Weights of a small transformer language model.
Size: 9 layers, 2 heads of 64, vocabulary 2048, 2.3M parameters.
Architecture: RMSNorm before each block, rotary positions, no biases in attention or MLP, untied embeddings.
Training: a variant of SOAP for these matrices, 120M tokens, 3657 steps.
Each number is 128 + 24 x the weight over its row's rms, rounded and kept within 0 to 255. Layers, rows and columns count from 0. The size above them is the row's rms in percent of the matrix's.

# layer 6 MLP down (transposed), 512x128, rms 0.138, rows 495-511, columns 64-127
size [116  97 104 108 101  94  83 102 106 100  97  88  99 108  93 103  93]
[[ 80 164 120 130 114 119 137 135 127 129 157 144 152 159  92 115 179 139 161 166 140 102 116 162 124 142 148 113  99 117 149 133 162 131 120 139 110 130 123  99 153 117 167  91 160 127 152 144 146 146  96 107 150 136 134 124 103 139 102 108 104 112  97 151]
 [151 144 126 159  82 109  96 140 147 110  99 146 132 145 140  89 117 154 154 152 141 121 146 150 110 120 162 172 138 187 119 144 141 156 113 134 179 116 111 127 156 138 160  84 180 121 107 168 164 142 143 114 147 103 142  95 132 141 111 143 125 125 100 151]
 [107 107 102 149 128 134 118 130 120 131 115 132 134 147 110  78 132 155 124 147 123 135 138 136 102 130 120 103 144 146 135 147 135 191 123 108 122 163 147  99 156 152  94 133 136 125 144 136 128 121 104  87 223 110  95 135 121 132 126  95  54 132 135 147]
 [113 160 102 100 104 177  73 153 118 140 133 114 153 163  71 151 151 148  96 131 105  83  96 143 147 123 138 122 149 149 115 112 136 122 147 164 126 124 119 148 138 136 174 114 152 140 117 124 118 129 105 167 188  99 151 118 129 117 140 156 108 138 177 132]
 [140 123 143 123 106 119 156 143 160 127 119  81  92 166 134 120 166 161 119 144  97 151 113 144 145 108 156 128 168 119 162 160 133 151 106 175  99 134  87 136 139  99 114 164 113 109 136 115 175 161 124 137 103 118  92 151 129 137 143 155 102 182 136 174]
 [113 134 107 158 149 128 160 131 136 119 104 100 130 156 116 130  91 114 157 145 147 139 142 155 141 130 119 142  91 180 144 114 106 178 133 107 110 124 175 109 150  91 112 116 118 136 174  91 146 187 146 138 112 134  92 144 113 118 156 137 171  99 141 136]
 [122 129 133 104 129 146 155 179 108 145 103 114 123 147  98 136 147  97 165  84 172 108 100 106 128 152 106 158 115 171 137 149 103 126 119 136 159 127 171 109 109 165 134 123 116  86 119 142  98 108 126 119 138 118  80 117 148 147 141 130 124 111 120 103]
 [143 132 155 133 135 111 129  72 123 115 106 150  82 132 158 121 152 144 153 166 131 118 122 122 127 108 136  89 141 125 101 131  83  95  63 104 118 156 154  99 128 151 144 147 126 105 112  99 140 117 136 136 128 128 120 175 172 150 109  75 140 140 152 123]
 [142 200 134 137 168 119 155 137 126 101 139 152  86 161 131 132 158 154 107 128 106 149 127  95 122 102 101 103 106 126 131 147 150 109 159 150 134 111 150 114 125 138 117 185  99 108 157  86 107 129 127 151 134 134 147 115  79  85 157 144 114 129 134 134]
 [ 95 160 117 121 173 113 118 136 107 131 100 134 133 109 148 144 197 122 120  97 203 132 145 167 127 144 110 112  79 116 156 130  80 166 121  81 111 142 129 145 117 118 115 115 136 185  94 153 111 117 147 113 131 127 180 171  97 138 120 127  94 126 142 144]
 [123 159 130 106 105 141 137  89 134 117 174 114 136 132  88 129 120 181  98 171  96 153 129 121 114 136 115 139 125 163 100 138 132 141 120 107 127 150 120 125  92  50 155 131 158 163 128 144 107 121  96 161 141 159 117 126  98  81 144 148 120 142 115  92]
 [156 100  93 125 133 123 112 121 119  99 134 155  88 173 157 119 134 131 113 141  70  99 125 118 198 177  83 148 122 165 119 140  90 143 150 122 135 119 109  56 130  96 148 142 119 146 147 106 155 120 131 148  89 140 129 145 136 140 133 132 132 138 107 131]
 [149 130 126 115 111  76  99 170 153 120 169 140 136 137 129 127  95 152 104 109 111 140 147 109 140 108 136 141 133 141 110 126 139  97 139 102 169 145 136 107 141 104 151 122 159 117 154 136 118 134 126 146 105 185 101 116 115 140 121 129 104  95 114 154]
 [143 160 110 118 131 121 133 106 136 119 126 148 174 122 101 123 152 127 135  95 151 109 123 153 161 150  75 140 180 163 136 198  78 153 126 139 132 147 146 140 119 128 109  81 163 153 117 111 165  90 135 130 140 132 116 107 123 130 102 117  96 143 116 120]
 [115 117 139 112 137  82 139  95  97 138  75  93 141 142 134  93 125 144 132 119 137 112  85 115 120 127 121  97 140  94  82 112 121 111 144 117 135 149 150 133 149 137 144  88 101 139 125 138 147 152 104 130 142 146 150 163 149 141 114  99 122 124 117 138]
 [110 129  85 125 131  83 133 104 108 131 122 150 115  94 142  95  75 114 127 128 109 116 139 125 129 158 131 109 126 130 172 130 125 151 142 120 102 151 129 168  93 174 139 177 129 160 122 112 117 125 161 153 148  88 149  97 144  89 119 121 110 153 138 166]
 [136 108 110 138 162 163 147  95 141 162 151 127  88 111 140 138  91 164 135 128 155 145 189 134 174 134 116 118  56 124 103 113 157 128 131 176  85 143 149 159 118 133 111 132 141 110 132 110 105 113 153 153 112 125 135 139 149 151 123 111 131 152 109 108]]
# layer 6 MLP up, 512x128, rms 0.145, rows 496-511, columns 64-127
size [100 105 100 100  91  89  98 107 104 112  95 105 111  86 108  94]
[[ 98 197 128  95 114 190 101 161 137  89 117 130 134  81 113 109 140 122 129 190 133 111 130 164 110 145 125 175 116  97 123 124 138 121  93  89  94 107 112 166  95 142 111  93  81 109  97 156 141 120 115 116 120 130 130 137  81 123 134 123 129 117 105 147]
 [102 128 127  87 159 125 115 154 137 115 159 106 136 133 135 125 115 137 128 112 122 101  82  97 133 106 124  99 133 105 138 154 112  93 170 143  99  84 148 124 102 117 125 122  96 133 113 126 118 126 121 139 170 118 127 156 117 130 103 169 144 119 112 116]
 [127 152 103 118 162 142 110 134 124 137 151  90 132 123 134 106 138 147  84 116  99 168 115  78 106 143 136 131 113 128  59 107 171 128 124 122 132 126 155 151  55 139 117  99 129  74 134 134 118 138 163 133 160 119 153 128 102 104  99 143 151  84 160 167]
 [138 125 134 123 130 123 127 118  91 101 124 129 133 124  94 111 154 102 165 154 124 141 135 106  68 145 100 142 112 148  97 114 161 123 157 127 107  91 121 142 117 104 148 130 146 135 145 120  83  99 121  93 144 138 129 128 139 102 137 116 134 131 121  54]
 [150 127 146  96 129 126 143 146 137 173 137 100 153 102 111 156 117 130  90 147 101 114 121 170 105 106 142 174 137 165 103 155 144 113 158 119 127 110 111  89 140  94  95 134 129 104 129 113 131 137 116 104 122 150 144 139 123 158  93 160  81 120 113  88]
 [109 138 174 146 143 100 121 132 158 156 127 152 129 121 110 133 105 138 130 174  94 156 168 137 133 124 159 151 155  85 140  80 131 134 141  82 123 146 120 160 112 104 169 139 150 151  92 140 151 117 115 102 122 111 146 135 109 142  72 122 151 143 143 141]
 [129 133 161 110 122 118 149  87 116 195 111 131 137  82 155 114 129 111 124 153 112 153 112 106  89 126 129 127 161 140 149 155  77  89 110 179 157 197 141 119 139 153 104 120 139 132 101 151 122 121 119  68 156 105 129 130 101 129 139  95 119 119 141 112]
 [141 132 154  70 178 103 147 116  84  99 122 129 170 135 127 129 113 114 166  95 102 128 132 121  83 127 148  86 127  96 122  71 138  84 109 149 145 108 151 112 140 103 102 172 117 136  99 151 111 145 122 152 122 109 123 106 114 127 133 157 148 117 152 145]
 [ 94 126 153 112  69 105  73 121 131 140 131 129 117 128  75  90 104 174 107 145 142 110 156 101 124 120 114  89 129 157 145 172 120 101 135 158 122 133 167 123 116 114 141 119 105 115 115 143 126 149 143 141 109 124 106 105 100 125 106  71 129 122 131 106]
 [178 135 103 152 120 146 111 128 120 107 113 135 119 109 107 150 146 147 145 103 128 133 138 110 131 128 132 144 108 147  88 127 149  96 127  81 151  93 150 112 105  94  75 125  98 172  82 110 149 138 133 119 128  97 156 167 122 144 129 141 100 145 150 137]
 [114 132 145 142 106 112  79 107 103 150 160 119 112 123 101  99 126 132 138 103 153 155 128 103 144 164 139  97 132 123 147  85 130 151  94 178  93 129 116 134 122 149 114 111 167 126 120 135 139 104 135 103 115 109 102 124 130 139 136 151  88  90 130 133]
 [133 140 110 125 131 128 120 137 125 111 123 141 155 130 106 121 111 112 122 144 186 146 156 145 131 116  83 111 144 125 107 121 117 113  98 140 114 150 120 145 159 136 139 107 137 146 103 111  97 129 115 112 108 104 147 184 137 119 119 138 136  94 148  69]
 [117  86 115 140 108  68 115 146 125 143 154 129  85 162 162 155 110 116  94 116 124  73 156 182 109 124 157 127 152 161 151 141 126 128 137  98 123 131 148 102 102 132 131 113 152 177 151 110 115 117  99 124 123  95  81 176 147 115 112 126 121 133 112 119]
 [175 126 120 131  83 102 119 140 114 116  57 134 109 136 103 116 140  74 112  79 125 147 121 137 130 121 118 159 116  76 125 129 133 117 177 129 116 161 146 108 102 114 110 158  82 117 121  97 140 110 125 107 126 162 128 115 155 158 106 144  96 115 148 152]
 [110 101 139 146 118  91  76 158 132 109 156 152 125 115 147 170 108 115 118 118 109 126 126  98 159  90 118 102 100 129 105 136 131  99 126 133 115 143 131 138 140 105 182  95 155 131 125 101 112 106 111 125 134 104 142 158 120 155 165 117 101 118 165  74]
 [115 121 154 175 114 116 143 125 139 128 155 130 149 135 105 127  97 116 104 143 115 131 155 127 125 137 118 143 103  93 127 115 162 131 147 108 121 148 107 116 168  76  82  59 112 131 107  99 143  93 109 132 103  90  96 155 151  87 152 114 147 126 155 124]]